Each number is 128 + 32 x the weight over its row's rms, rounded and kept within 0 to 255. Layers, rows and columns count from 0. The size above them is the row's rms in percent of the matrix's.

# layer 4 attention output (transposed), 64x64, rms 0.115, rows 57-63, columns 0-63
size [100 112  86 109  92 100  89]
[[142 134  97 105 171  92 114 148 156 107  92 118 132  81 142 126 184 134 112  24 115 135  94 143 113 146  87 139 106 109 174 175  91 106  74 145 142 109  66 173 101 128  89 132 145  94 101 150 174 105 150 104 159 187 132 181 133 122 166 131 118 109  89 102]
 [164 116  65 154 124 145 121  89  56 144 126 151 125 120 143 149 133 159 161 196 113  62 129 152 110 140 146 152  85 158 128 100  92 193  87 101 176 118 144 205 157 127 127 138 132 167 136 154 109 146 131 123  80 103 137 169 155 142 146  53 103 117 118  93]
 [129 144 178  87 121 181 163 132 141 111 114 154 156 103  94 170 125 132 136 145 146 118 100 110 107  92 143 189 109 177 168 101 144 174 157  98 108  87  99  96  78  78 131 101  86 106 147 157 162 124  88 132  91 167  60 103 151 156 134  77 130 127 208 125]
 [ 70 104 149 140 141 110  80 111  95 163  66  87  77 127 113 182 111 175 112 221 141 100 151 109 149 120 113 125 138  98 144 141 167 133 133  75 111 114 126 128 163 124 167 102  74 139 171 140  93 141 142 139 110 140  51 132 166  92 125 163 110 174  97 139]
 [ 90 127  98 104 119  81  70 151 170 195 159 146 148 135 163 183 130 131 129 153  66  65 106 144 120 171 137 114 153  76 140  82 206 113 103 150 146 150 142 104 102 118 147  95 118 149  95 137 169 149 123 162 122  96 122 166 173 123 133 154 108  91 158 184]
 [136  96 102 184  80  88 166 137 168 123 151 106  88 172 185 109 171 124  99 143  98 139  98 139  69 164 135 185 153 147  90 155 126 103 147 156 154 111  58  81 133  93  76 196 109 151 133 114 110 175  97 117  99  94 143 136 130 146 120 127 142 160  82 111]
 [115 117 174 176 183 108 137 158 158 178 130 122 179 100 137  80 141  84 109 101 106 136  60 160 178  83 145 166 124 149  94 179 152 123 118 117 177 158  70 151 110 170 141 103 122 156 116 149 153 133 143 154 112 137 179 172  70 179 146 121 124 168 142 147]]
# layer 4 attention value, 64x64, rms 0.11, rows 58-63, columns 0-63
size [115  87 109  98 107 102]
[[ 94 100  91 114  76 160  99 162 127  97 167 152 132 161 137 164 111 125 153 228 128 113 138 129 131 106 152 162 126 125 173 165  97 115 143 151 150 113  72 140 101 128  85 169  96 129  94  95  51 120 113  65 141 134  82 144 169 157 129 123  70 132 145  89]
 [ 64 120 126 133 123 113 145 113 148 134 198 113 142 153 111 117 133 149 114 131  77 164 159 153  59 105 152 124 132 178 170 127 104 125 141 123 116 133 135 101  91 197 168 210 171 182 165  75 120  99 133 165 110 177 136 116 121  92 142  96 143 164 181 118]
 [130 111 143 121  80 151  77  94 126 138 100  82  66  82  82 166 139 119 111 160 126 142  91 101 116 151 103 209 144  72 198 109 173  91 101 141 127 108 184 152 125 143 132 188 126 167 108 130 114 137  92 134 158  82 128 161 147  80 130 134 149  91 158 113]
 [105 118 115 152 155  74  48 156 169 165 107 112 124 160 120 147 182 104 144 126 130 111 108 128 168 161 122 112 107  75 148 108 143 130 130 166 109 184 164 144  49 113 159  79  91 121 129 151 126  53  47 112 133 132 114 143 135 112 172 150 165 131  99 108]
 [ 94 127 115 144 140 146 150 139 135 147  92 138 150 137 147 117 132 117 173 174 179 123 117 119  87 130 103  53 158 182 191  82 173 109 126 108 130  89 113 119 113  71 100 117 125  97 132 183 157 113  66 133 133 145 128 188 113 152 123 177  82 139  59 182]
 [152 132 147 106 114 106 111 146  74 187  84 104 118 121 135 105 189 139  95  83 131 142 152 133  21  69 153 133 107 132 122 106 133  99 171 122  66 110  77 129 112 185  92  55 129 101 128 139 162 102 101 119 103 142 130 120 175 136 162  99 115 124 124 137]]
# layer 4 MLP gate, 192x64, rms 0.218, rows 0-30, columns 0-63
size [102  87 101  83 105  94  93  96 105  97  94 102  82  88  97 109  87  92 100 102 106 108  87 100 102  98 101 101 110  91 101]
[[114 115 167 109 163 138 119 160 121 133  88 117 138 115 123  95 139 116 155 125 181 177 112 106  84  83 107  52 155 160 159  59 152 107 111  90  92 157 151 199  74  97 143 104  98 133 135 146 159 134 182 168 112 154 112 137  97 107 168 114 170 168  87  90]
 [104 153  69 129 105 122 107 128 121  95 128 132  92 138 155 147 210 111 145 148 149  31 132 147  76 176 164 212 127 157  75 158  71 119 114 102 145 148 119 158 116 104  92 139 127 119  91 167 119 163 149 105  97 173 120 100 106 151 157 128 142  98 134 145]
 [176 145 142 106 170 130 117 112 158 132  78 107 175  70  91  97 132  83 126  58 141 110 104 148 133 121 140 131 211  85 117  99 168 188 157  68 136 167 132 123 146 142 174 104 137 140  92 123 177 124 183  98  76 115 151 167 125 151 122 164 125 142 114 108]
 [165 119  80 171 188 125 102 109  72 118 141 160  99 136 114  99 114  87 130 176 129 118 136 123 119 130 122 119  74 139 165 130  98  93  48  74 202 119 114 156 147 115  98 127 117 116 215 141 124 121 165 161 142 107 113 129 162 161 107 126 171  65 105 126]
 [133 127 113 153 146  88 119 177 150 146 166 158 114  79 122 135 173  63 156  85 129 132 114 138 113 119 128 103 158 168  91 132 149 175  95  91 134 154  95 147  91 146 131 163 121 150 102 117 125 228 184 158  81 163 126  77 109 117 182 133 170 121  66 131]
 [198 180 129 125 119 103 165 170  98  87  98 112 153 152  83  97 147 106 139 119 178 132  87 161 108 128 163 123  87  97 121 173 183 197 106 137 134 137  60 140  74 166 172 166 123 120 106 118 189 158 177 150 115 139 135 113 140 124 148 143 133 130  73 132]
 [137  72 112 163 115 126 135 118 179 123 121 139  96  74 179 144  94 104  52 143 106 105 215 149 102 109 130 111 153 127  83 161 191 136 160 160  98 190 113  72 120 109 157 114 119 120 126 125 163  85 157 103 131  89 154  88 168 114 143 165 129  91 131 119]
 [117 121 141 110 101 126 150 144 157 134 171 130 137 177 151 104  79 129 181  90 196 135 136 163 160 145  96 103 113 123 151  67 101 164  77 136  43 150 146 157  96 173 118 147  74  74  96 137  97 117 141 136 125 201  85 123 101 111  99 140  90 100 110 139]
 [184  90  78 121  85 128 160 155 122 100 135  78 166  80 174 107 131 137 110 153 137 119 151 117 146 142 161 131 126 147 118 122 108 106 130 111  66 162  87 131  47 166 107  87 105 101 173  84 121 155 126 118 121 140  95 137 114 100 158 129 209 146  43 130]
 [ 92 136  92 170 179 120 157 141 125 144 142 125 141 128 162 174 111 170 134 176 158 151 143 170 102 178  94  97 148  95  28 123  99  99 117 106  46  74 116 127 186 126 147 111 132  96 171 115  96 159  89  89 120 135 160 147 145  98 127 152 129  94 129 145]
 [140  95 148 179 139  76  67 130 119  99  74  97 113 136 153  75 190 177  78 128 135  48 154 106  77 146 140 149 137  94 173  86  62 145 104 124 121 127 128 174 102 155 156 152 139 128 165 151 138 102 125 111 138 172 177 113 156  89 126 146 145 131 123 152]
 [143 195 106 138 140 168 167 118 203  94 123 115 110 134 133 102  61 118  37  83 114 105 145 144 178 132 116 148  65 151 177 110  82  91 148  78  75 116  86  80 134 156 152 108 154 128 133 102 154 151 136 119 147 135 138  95 143 145  91 111 118 138 127 109]
 [185 116  69 122 151  80 126 155 134 155 161 151 152 130 179 119 130  98 159  82 124  85 128 183 113 154 200 181 120 125 130 132 120 149 166  92 121 134 130 163 113 151  72 167 141 113 136 146  92 150 167 116 167 111 155 105 118 199 118  96 129 137  40 103]
 [171  77 125 155 126  85 178 148 136 150 107 157 126 119  61 108 118 146 149  80 104 185 108 157 124 169 158 156  64 165  98 153 113 119 131 106 134 163 184 148 109 120 138 138 153 113  97 142 100 124 140 181 124 162  83 104  73  61 153 154 132  62 164 119]
 [133 128 135 117 114 125 173 124 102  81  82 122 157 106  50 158 144 178  62 188 144 136  79 136 102 170 149 138  87 167 115 115 136 171  88 149 134 130 105 109 145  84 140 109 147 136  91 180 153 117 170 101 124 131 143 145 112  50 137 110 102 195 135 173]
 [159  68 115  79 116 119 152  22  96 137  84 164 156 124 104 159 161 149 151 140 129 122 153 136 109  94 128 147 101 151 142 100  94 186 120 160  96  84 129 178 100 129  98 156 108 193  90 170 163 122  95 162 133 118  99 126 139  67 135  98 153 155 113 154]
 [116 136 147 135 112  77 126  86 124 175 130 128 123  75 135 174 130 140 154 103 103 124 153 142 102 166  93 137  99 138 129 173 146 143  71 120  95 118 196 154 116  66  91  56 150 130 161 153 101 169 154 112  50 171 180 113  89 155 142 134 129 174 169 141]
 [138 170 157  74 126  77  90  38 129 148 133  87  97 133 137 143 122 148 119 126 105  99  97 133 147  92 127 155 150 134 130  45 148 165  96 111 164 102 128 147 186 121 121 172 127 110 159 121  78 130 116  93 192 122 124  85 130 133  75  74 180 162 130 114]
 [150 150 160 180 101 164  73 154 124 186 149  74  74  78  69 184 144 112 185 110 152 135 134  79 154  82  97 127 174 176 105  82 123 120 128 118 122 127  99 143 182 119 149 146 148 144 117 120 118 118 113 134 158 122 111 114 124 124 168 132 151  65  74  90]
 [174 144 117 130 115 114  82 164  93  86 107 146  83 156 104 141 147 138 189 131 169 122 161 128  71 158 150 144 125 193  64 127 133 116 118 145 153 115 123 156 110 123 143 173 129 100 209 125  92 170 111 138 139 165  94 139  80 172 181  89 156 146  74 100]
 [155 150 151 201 142 118 128 114 105 144  98  94 145  89 161 139 200 124  93 122 167 164 144 160 136  80 120 108 121 142 120  86 132 163 115 151  88 109 110  71 142 166 193 195  83 137 165 129 136 141  99 132  98 126  92 193  95 131 157 153 154 118  79 174]
 [ 75 119 145 128 127 134 140  94 132 126  82 138 107 130 114  84 177  91 115  75 108 132 119 122 116  94 138 191  59 122  95 152 132 110 122  61 101 138 162  87 180 134 157 116 161 194 159 103 134 154 141 115 152 120 135 118 134 177 170 221 178 143 115 133]
 [114 179 108 128 158 117 144 109  97 167 118  97 160 155 114 136 130 120 165 115 111 165 165  93 112 204 126  93 147 164 108 110 191 182 113 180 139 117 114 108 112  91 151 178 157  62 144  81 121 150  77 132  91 135 100 102  88 119 158 153 205 131  97 109]
 [184  68 107 128 167 163 107 188 142 145 121  98 101 167 143 102 179 119  81 109 117 134 158 132  95 154  98  93 108 158 179 134 168 110 104 142  97 141 128 114  89  96 116 168  95  96 146  78 112 144  88 138 124 160 115 147 109  89 140 102 156 145  36  66]
 [135 163 101 141  72 116 160 123  84 152 101  79 165 119  90 169 142 100 134  76 142 142  70 118 140  83  53 151 156 112 139 128  86 140 135 124 161 140 137 157 153 124 138 130 105 160 132 125 200 101  73 113  67 173 135 136  90 114 148 137  68 146  63 116]
 [ 76 150 101 209 104 122 147 159 132 107 139  99 195 146 164 109 141 165 131 127 101 144  98 171 108 172 101 188 122 154 126 114 117 123  77 177 131 125 167 121 104 112 135  87 183  32 163  93 109 130 192 119 110 150 125 147 150 121 128 144 162 157 133 128]
 [155  98 152  83 124 138 165 138 147 123 128  66 139 137 131 120 136 142 100 120 127 130 111 166 130 105 123 176 152  78 140  94 153 114 109 106  74 122 113 140 120 141 113  47  86 198 180 183 135 120 180  84  73 141 157 141  83 122 129 130 127  41 163 159]
 [141 198 143 131 124 177 133  98 163 146 197 117 147 173 143 149 183 105 132 148 131 124 144 173  83  99 119 111 164 108 151 162 148 116 166  90 117 125 101 173 112  93  99  75 143 128 123 115 192 114 117  88 135 131 118 160 226  95  86  82 140 107 116 140]
 [162 158 127 140 121 160 120  79 124 192 113 149 137 147 127 105 172  88  91 148 153  47 199 160 100  86 160 133 178 109 106  91 121 106 124 145  98 138 142 167  84 191 114 101 130 147 117  81 140  81 126  72  93 137 120 128 148 131 168 107 146  67 155 141]
 [173 139 137 143 167 186 125 156 168 135 158 155 165  84 172 112 185  80 106  51 150 127 135 180  85 113  51 102 108 150  99 144 145 111 106  99 108 133  74 131 115 146 123 129 155  92 123  98 126 106 156 130  88 190 151 171  96 118 149 137 142  85  97 130]
 [171 117 169 146 130 139 109 113  79 116 114 113 105  82  53 147 174 129  90 122 109 162 145 124 130  62 125 107 129 115 189 152 141 147 171 119 131 115 148 153 107 122 195 122  97 115 147 127 134 102 159 106  94 114  84 163 159  84 108 175 204 138  83 195]]
# layer 4 MLP up, 192x64, rms 0.2, rows 0-30, columns 0-63
size [107  86 108 101 101  97 103  99 104 109  88  85 101  91  93  96  90  93 100 108 108 120  97 107 104 120 100 111 111 101  90]
[[141 121 145 108 141  73 156 170 125 119  63  96 103 143  89  98 111 145 102 172  99  98 114 132 169 179 110 162 164 152 189 126  69 125 124  78 127 150 162 119  91 159  78 121 112  76 162 104 144 115  70 112 166 103  92  70 106  95 115  70 122 120 146 139]
 [ 90 103  74 114 128 116 125 157  89  95  74 128 148 130 150 113 106 146 117 153 101 171 112 130 114 174  94 158 152 159 134 111 110 141 123 137  87 127 114  63 128 101 129 112  37 142 139 180  84 165 206 128  73 143 121 191 136 103 134 185 121 137  97  94]
 [138 129 120 111 153 193 115 119 192 116 151  93  85 141 121 158 100 157 115  90 129 128 181 144 178  98 181  72  77  93 155 128 130 113  70 126 164 117  88 202 103 194 110 148 118 132 168 117 117 151 161 149  98 106 180 127 156 110 108 171 119 150 105 146]
 [151 172  88 122 116 201 146 148 125  83 125 122 126  91 112 155 201 150  98  66 108 153 119 141  84  81 191 194 127 140 123 123 138 115  82 176  76 145 109 140 122 141 150  91 140 151  95  89  87 161 158  95 157 134 152  88 136 117 171 113  88  98 135 145]
 [103 178 101 101 112 154 104 175 118 144 164 135 157 183  95  71 170 131  53  82 139 126 135 135 147 117 173 140 172 160 176 130 103 131 124 100  68 134 140 123 120 126 181 121  81 153  92 107 162  73  84 167 114  85 126 160 109  97 128 194 131 116 109 120]
 [110 121  87 157  90 172 135  85 134  97 131 151 203 142 138  75 168 126 153  96 193 138 182 142 101 108 114 114 115 106 136 114 121 145 113 115 151 131 109 141 173 154 127  94 128 124  74 126 169 124 102 102 105  48  51 178  89 116 116  97 140 190 120 116]
 [177  77 146  76 149  97 168 160 117 121  91 174 121 143 148 164 123 125 173 121 150 106 122 123 112 190 131  92 120 145 135 143  93 147 166 110  86  74 169 154 116 127 129 123 174  68 118 185 100 169  83 134 117 126 106 116 156 122 159  69 110 141 168  48]
 [123 153 177  97 121 171 100  96 155 195 123  78 185  74 104  36 150 138 111 150  92 154 155 135 138 133 172 145 163 144 124 180 156 122 121  82 108 101 161 145 145 130 146 137 148 103 107 189 160 118 158 120  96 142 104 135 170 159 120 124  81 112  79 162]
 [109 166 105 126 112 181 159 132 128 164 127 115  73  90 131 163 141 157  85 148 145 138  72  87 121 149 148 103 107  91 160 146  99 141 156 139 160 147 100 138 116  77 130 131 147 113 109 156 157 116 153  61  36 135 145 125 170  67 171 205 127 165 153 144]
 [ 92 144 155 106  85 167 129  97 100 114 160 153 119 178 145  88 120 141 163 140 194 146 152 120 122 138 113 207 120 115 143 163 133 117 170 124  90  79 122  87 142  79  94 119 164  57  89 163 128 146  79  66 170 108 110 165 157 105  86 117 131 118 149 168]
 [ 68 158 147 164 134 144 142 103 122 104 167 172  70 147 146 130 161  88 183 182 105 104 157 112 102 109 108 164 107  68  98 125 159 131 128 210  80  83 137 132 152 128 167 102  93 132 177 158 119  94 113 108 131 138 160  85 166 136 129 181 162 158 104 123]
 [ 88  70 139 162 162 184 136  82 147 126 108 117 152  88 122  96  88 101 144 122 134 103 139  72 172 147 152 101 132 108 133 135 127  95  70 128 166 192 152 162 133 118  66  52 112 136 119 169  97 101 185 126 105  73 127 132 111 125  76 143 163 123 110 164]
 [122 109 108 107 197 151 182 100  83 123 171 113 171 168 146  97 146 147 150 149 147 181 135 134 134 104 194  97 134  87 132 123 113 130 151 118 117 109 100 136 107 131 130  94 137 109 172 122  87  32  87 143  99 171  99 212 114 171 152 158 117 101 132 132]
 [196 117 115 134 115  93  88 113 100  89  66 138 108 143  94 135 119 180 139 145  76  87  84  50 146 113  76 111 128 154 146 135 142 169 134 110 196 110 137 155 122 107 152 108 104  59 128 135 173 127 165 195 106 136 126 123 178 127 146  93 154 150 127 106]
 [ 73 132 144  69 160  80 112 133 144 158 159 110  93 131  51 151 138  55 189 107 125 131  67 100 110  80  71 107 182 170 145 177 114 104 128  84 158 145 139 114 136 131 105 125 129 117  89 101 138 170 134 155 147 129 109 121 148  84 106 118  96 146  84 107]
 [165 103 174 100 124  57 146 124 109 141 110 133 155 173 128 184  88 135 113 121  89 155 123 173 141  97 134  93 119 100 187 122 137 140 168  73 137 121 183 166 123 140 105 159  80 129 121 159 137  80 143 122 100 111 126  53 163  66  67 135 142 118  87 153]
 [ 86 115 101 151  60 157 145  98 127 139  89 133 125  96 174 179  59 135 144 172  98 121 157  50 171 141  97 106 149 167 148 142 143 128 133  98  95 168 139 113 109  84  75 107 131 117  45 125 133 137 131 146 140 157 151 125 135 119 101 178 177 104 155 166]
 [181 116  85 120  80 166 131 152 205 153 110 144 149 134 153  92 117 119 135  91 110 160 113 168 136 106 110 109  94 140 155 138 104 116 130 199 105 132 104 122 111 135 154 145  94 152 118 177 158  75 127 104 117 184  74 162 143 113 126 188 154 102 103 220]
 [130 146  99 191 134 128  72 169 181 118 126 123 139 141 167 110  82 109  50 135  88  87 102 179  76 143 145 141 108 126 131 135  54 118 130 106 115  54 122 106 116 142 170 173 191 121 133  57 130 105 150 135 123  87 131 116  94 155 136 156 124 124 132 122]
 [ 82 131 144 183 103 120 117  81 107 139 141  84 105  80 141 114 162 146  62 117 115 160 119  84 115 146 134 124  88 111 124 109  81 124  70  49 138 165 125 124  81 143 125 147 132 175  95  70 146 186 159  91 157 145 158 122 147 124 114 171  79 159  81 137]
 [116 126 107 125 163 103 114 146 113  89 154  32 147 122 107 171 104 135 133 176 169 107 143  95 126 171  61 166 112  96 162 197 150  76 149 102 106  89 146 131 187 114 151 111 147 141 113 176 155  91 132 137 163 117 126 158  91  96 101 114  78  88 126 102]
 [136  64 131 133 113 127 138 147 112 115  97 154 118  74 167  94 151 189  60 162  92 142 114  90 141 173  85 173  78  86 190 103 132 100 188 146 123 151 141  89 156  99 164 100 185  84 114 159 139 150 123  89 126 140 122 168 151 119 132 125 159 106 149  94]
 [123 133 146 134  95 162 106 191 133 148 146 141 111  62  90 178  87  78  91 132 143 106 153 107  93 107 142 155 161 129  93 156 152 160 104 127  98 166 124 170 113 123 116 126 102 169 167  86  98 149 120 109 194 129 106 115  39  99  91 143 192 105 150 161]
 [175 119 157 156 163 161 164 135 145 133 136 126 189  85 112 156 105  58 133 130 148 141 101 102 168 171  71 145 159 132  83 149 213 134 143 151 112 117 101 167 101 118  98 151 121 140 115  88 127 165 198 124 105 143  98 162 118  86 105  72 113 133 104 181]
 [137  99  83  79 150 116 109  93 145 119 162 182 165 126 129 179 144  90 153 152 139 107 188 142 108  90 116  99 107 109 124  97 178 135 168 101 140 140 143 154  98  86  92 132  98 141 101 128 158 114 129  88 172 101  76 209 134  71  56 138 136 177 141 117]
 [ 74 192 161 112 116 131 141 113 130 117 163 111 110 108 144 106 130 176  96 151 161 108 130 137 125  63 173 129  68  69 161 107 109 113 119  99 142 109 151 118 149 120 187 148 187 147 113 157 151  70  97 102 137 113 131 179  97 144  80 160 177 138 157  56]
 [144 189 104 153  90 139 120 172 128 117 106 141 195 185 120 151 135 125 132  99 158  81 103  93 158  94  79  86  97 147  90 101 117 110 147 110 120  90  90 142 157 127 173 132 113 152 155  44  97  95 148 113 126 142 170 146 121 113 124  98  80  81 105 201]
 [125 163 170 105 181 142 116  94 108 104  83 145 147  66  89 148 183  89 143  87 140 121 125  94 107 123 160 112 140 168 130 122 128 147 137 102 122 161 107 118 111  61 145 112  97 141 104 153 134 132 139 127 178 117  42 179  86  96 153 158 126 183 135  47]
 [127 142 145  67 111 136 113  95 139 118 142  97 136 171 110 173 133 137 162 152 123 153 154 117 128 102 159 127  99 148 135 114 142  95 129 101 127 114 189 137  88 110  44  64 112 119 127 148 175 100 121 124 171 126 203  52 195 183 137 134 123 182 106 107]
 [ 94 186 141 147 126 177  60  92 134 141 146 133  94  45 131 144 131 164 140 121 178 160 134 114 112 127 127  87 164 106  60 145 155 121 157 128 104 177 144 145 102 138 160 167 166 151  75  96  93 138 112 108 139 147 119 153 152  93 148 171 196  86 166 129]
 [102 143 155 124 179 100  80 122 151 128 133 192 173  92 122 152 130 139 164  77 102 130 172 188 146 115 114 187 106 123 181  69 119 201 170 177 156 157 134 108 122 136 158 114 145 106 156 157 105 128 166 142 109 100 160 172  98 125  94 154 156 178 106 106]]
# layer 4 MLP down (transposed), 192x64, rms 0.127, rows 0-29, columns 0-63
size [ 96  96 102  99 108  94 105  95 101 108  95  81 106  82  95 102  90  94 104 100  95 115 101 110  99 119 107 115 108 112]
[[123 142 124 127 108 126 150 143 144 132 180 128 133 134 186 113 121 200 120  91 118 167 205 134 124 109 162 122 133 144  66 124 148 136 157 161 141  89 105 165 157 131 185 133 183 143  46 115 182 151 102 158 137 168 121 117 138 153 182 131 152 187  77 113]
 [140 129 106 179 140 134 190 110 120 104 140 206  65 124 168 141 127  80 129 101 138  75  78 172 127 164 163 135 176 135 108 120 110 117 136 194 159 106 102  92 144 136 115  99 112 127 160  75 198 145 121 125 160 164 170 138 148 100 187 104 121 157 140 138]
 [117 149 134 116 117  64 135 116 120 119 119 124 106 119 159 131 159  38 122 255 132 110 111 137 103 143 121 132 156  94 136 134 147 147 150 123 148 164 171 105 187 101 159 142 104 110 106 120  75  98 106 143 128 138  80 118 140 108 138 113 138 115 133 123]
 [101 159 149  58 159 174 128 124 126 144  93  55 121 129  78 142 143 106 123 167 115 166 157 151  84 100 167 108 108 127  80  72  88  99 162 130  81 129 115 115 175 102 168 128 124 115 182  50 172 136 139  98 126 137 168  75 131 120 161 153 102 123 142 118]
 [121  88 132 125 139 139 153 105  85  98  66  79 107 127 114 107  76 177 154 143  89 176 186 110  78 108  77 121  49 115 132  94 149 123 153 170 107  82 120 147 168 132 136  76 140 126 170 184 117 102 122  99 147 126 140 164 181 154 107 109  89 160 141 133]
 [104 123 135 125 157 128  78 138 123 181  91  88  74  95 144 180 137 104  96 220  63 130 122 108 159 159 138  75 111 134 119 105  88 110 152 124  68  95 154 113 166 145  74  95 114 170 190  87 109 116 136 148 102 163 120 108 147 130 160 107 104  99 111 130]
 [117  86 104 126 128 137 168  81 160 152  91 175 173 122 134 154  86 168 178 128  99  89 123 105 180  96 109  99 109 194 139 112 164 136 124  69  91 147 117 141 176 110  71 112 155  94 134 158 146  73 163 142 101 128 177  90 142  55 141 112 114 128 137  93]
 [106 198 107  81 110  90 192 133 138 104 128 116  80 163 159 131  85 168 179 146 139  53 122 111 158 118 129 116 145 166 155 115  93 175 175 149  73 115 149 148 152 161 144 143  71 104 131 135  65 150  69 168  92 140 132 120 153 123 103 131 157 155 131 128]
 [131 122 195  84 144  75 102 113 135 117 138 120 201  94 138 149 170 137 153 218  93 128  92  95 141 131 123  87 158 128 109  90 112 133  82 104 100 141 171  86 119  95 131  80 181  78 176  93 124 151  96 118 144 156 120 149 138  96 147 110 164 173 131 100]
 [156 169 144 114  83 125 142 131  94  97 154 132 172 137 103  98 128 142 158 119 142 107  86 134 151 151 122 165  96  99 175 122  81 105 138 211 117  89 140 141 112 116  87  98 114 125  93 117 113  85  41 112 220 171 182 157 128  96 147  99 123 161 120 115]
 [140 101 122 104 147  84 115 111 125 161  71 122 109 165 140  56 136 152  99 183  95  87 147 103  79 152 137 125 177 158 162 106  92 122 108 171  94 113 155 138 145 166 131  82 197 125 136 172  86 167  88 164 100 134 199 119 168 118 127  97 142 140 162 152]
 [118 156  82 113 122 102 109  93 123 141 153 176 114  96 159 153  94 148 164 163  89  92  99  92 143  82 124  80 124 165 164  75  80 102 123 103 171 142 122 114 189 142 117 169 145 143 143 104  26 121 114 167 121 150 192 115 146 117 157  83 109 108 133  99]
 [ 92 140 136 176  98 139 154 136  91  94  94 129  88  99 116 150 115 156 119 186 134 134 148 104 166  96   2 156 146 184 128 133 108 135 142 106 101 103 160 165 141 144 165 133 128 142 108 129 149 161 144  95 186 145 108 155 122  85 144 145  43 115 148 120]
 [112 194 140 147 170  78 160 114 154 107 155 127 121 192 139  87 118 100 150  62 190 138  76 155 115 114 172 177 106 119 130 177 161 110  99 111 115 139  91 145 143 132 140 142 141 124 121  62 108 147 140 143 146 180 133 119  44 155 122 130  83 144  93  97]
 [166  89  74 136 124 115 125 148 143  95 136  64 112 142 105 176 135  96  92 110 126 138 176 167  96  83 128 103  98  94 141 147 141 139 134  96 195 143  97 160 171 107 165 118 150 104 127 150 185 102 191  78  99 163 145  83 175 161 133 158  87 153 103  81]
 [153  43 148  94 176 102 134  99 107 119 120 163 105 163 121 111 115  52  87 112 139  98 167 135  92 117 115 108 110  55 153  70 137 182 101 115 127 113 112 144  86 155  82 105 105 186 123 128 143 146 186 127 127  97 122 160 123 131  88 135 158 104  79 164]
 [113 140 129 119 112 137 105 113 115  98  66 122 173  66 162 157  92 108 127 105  91 160 117 138 123 182  71 138 136 149 194 162  90 195 138 115 118 111 167 126  73 130 100  94 139 129  79 107 119 137 130 125  90 105 211 186 133 187  99 145 149 145 121 119]
 [144 109  78 113 146 181 159 155 146 153  68 145 143 113 117 123 123 150 161  94 120 167 149 190 148 103 139 132 134  96 183 110  82 108 139 138 131 157 126 134 100 103 168 167 105 205 181 166 149 136 141  88 139 189 106 133 153 106 134 166 118  62  56 138]
 [ 80  65  84 144 164 145  53 124 103  89 117 125 156 104 116  53  97  94 150 168 119 108 118 144 107  80 113 133 115 125 164 135 121 142 122 115 173 160 118 114 102 109 176 103 171 161 182  43 123 130 111 193 115 120 153 112 151 139 139 160 109 116 172 116]
 [ 87 130 116 150 167 105 137 138 145 160 113 109 127 155  84 137 161  90  84 112 185 140 128 123  98  95 143 169  99  77 176 136 174  90 121 115 175 141 107 123 180 199 143 140 114 140  30 115 153 137 116 154 127 104 174 101 100 146 149 140  92 186  90 100]
 [137 104 162 171 127 105 122  80 145 158 115 167  86 130 174 133 157 156 121 185 143  70  70 125 134  95  71  76 113 128 147 110 141 148  99  77 106 188 153 137 184  99 141 114 102 139  94  76 149 184 129 120 154 150  89 135  83 137 131 133 162 101 173 174]
 [139 144 156 158 102 141 102  81 101  92 129 131 155  87 124 203 118 176  99 183 118  94 104 103  91  90 118 152 123 119 139 104 131 131 151 109 120 187 193  91 111  81 149 163 195 152 107 114  69 141 110 166 172 118 121 148 152 135 143 127 100 155 209 121]
 [ 72 124 120 138  65 125 142  72 115 114  95 116 123 172  82 159 124 184 142 149 119 106 211 136  84 144 141 117 148 162 140 144 134 112 127 127 116 159  85 150 137  38 162 136 108 110 207 144 133  89 136 111 176 168 107 115 109 110 145 112 135 129  93  71]
 [118 146 150 133 122 158 147 150  90  97 156  86 176 118 136 158 111 202 145  80 117 145 128 109 143 100 193 131 123 122 122  49 169 101 130 109  88 129  93 160 134 142 124  83 152 134 155 157 253 151 100 113 107 131 109 109  84 119 127 112 150 144  92 135]
 [129 119 104 158 138 147 117 164 116 128 116  80 143 125 110  81  71 124 150  54 158 148  55 120 122  81 136 131 132 110 109 141 112 130 122 142 152 126  66 195 153 117 166 112 103 128 126 147 219 106  88 124  65 143 127 118  70 142 149 110 103 132  56 131]
 [105 146 163 162  71 166 165  42  98 125 130  91 129 131 153 102 116 111 110 115 188 151  94 150 151 166 141 136 137 102 166 152 158 139 108 254 122 108 142 116 170 133 165 147 164 156 154  73 114  85 125 171 140 143 131 155 126 117 106 135 138 149 122 134]
 [156 130 102 108 200  73 142  49 184 152 139 160 130 102  95 107 129 113 138 159 142 202 116 181 160 145 175 175 121 107 133 111 206  77 184 123 101 160 128 117 141 136 135 106 117 113 159 134 128 117 140 114  99 106 136  87 118 108 121 157 121  79 110 173]
 [120 121 133 114 145 122 107 114 114  97 128 129 157  73 113 163 109  88 176 177 197  87 104 113 140 109  80 168  71 133 201 170 166 148  34 128 116 145 133 124 142 157 152 154 114 183  83 113 126 171 146 124 123 140 160 178 105 136 137 131 157 146 160  89]
 [128 220 106 161 148 100 125  61 103  97 121  74  94 133 148 124 127 147 161 147 134  87 132 112 105 129  84 137 140  68 122 166 137 156  84 138 107  84 150 110 120 159 140 105 151 117 168 152  50 109 135  97 175 171 115  53 141  83 160 126 141 108 113 135]
 [143 127 105 102 105 136 142 137 176 113 132 130 145 208 181 144 191   7 123 111 118 130 111 155 107 117 185 136 142 124 127 153 164 113 135 135  91  70  80 106 138 112 138 127 138 127 160 116  41 149 119 113 113 153  93 130  82 148 131 142 104  87 118 128]]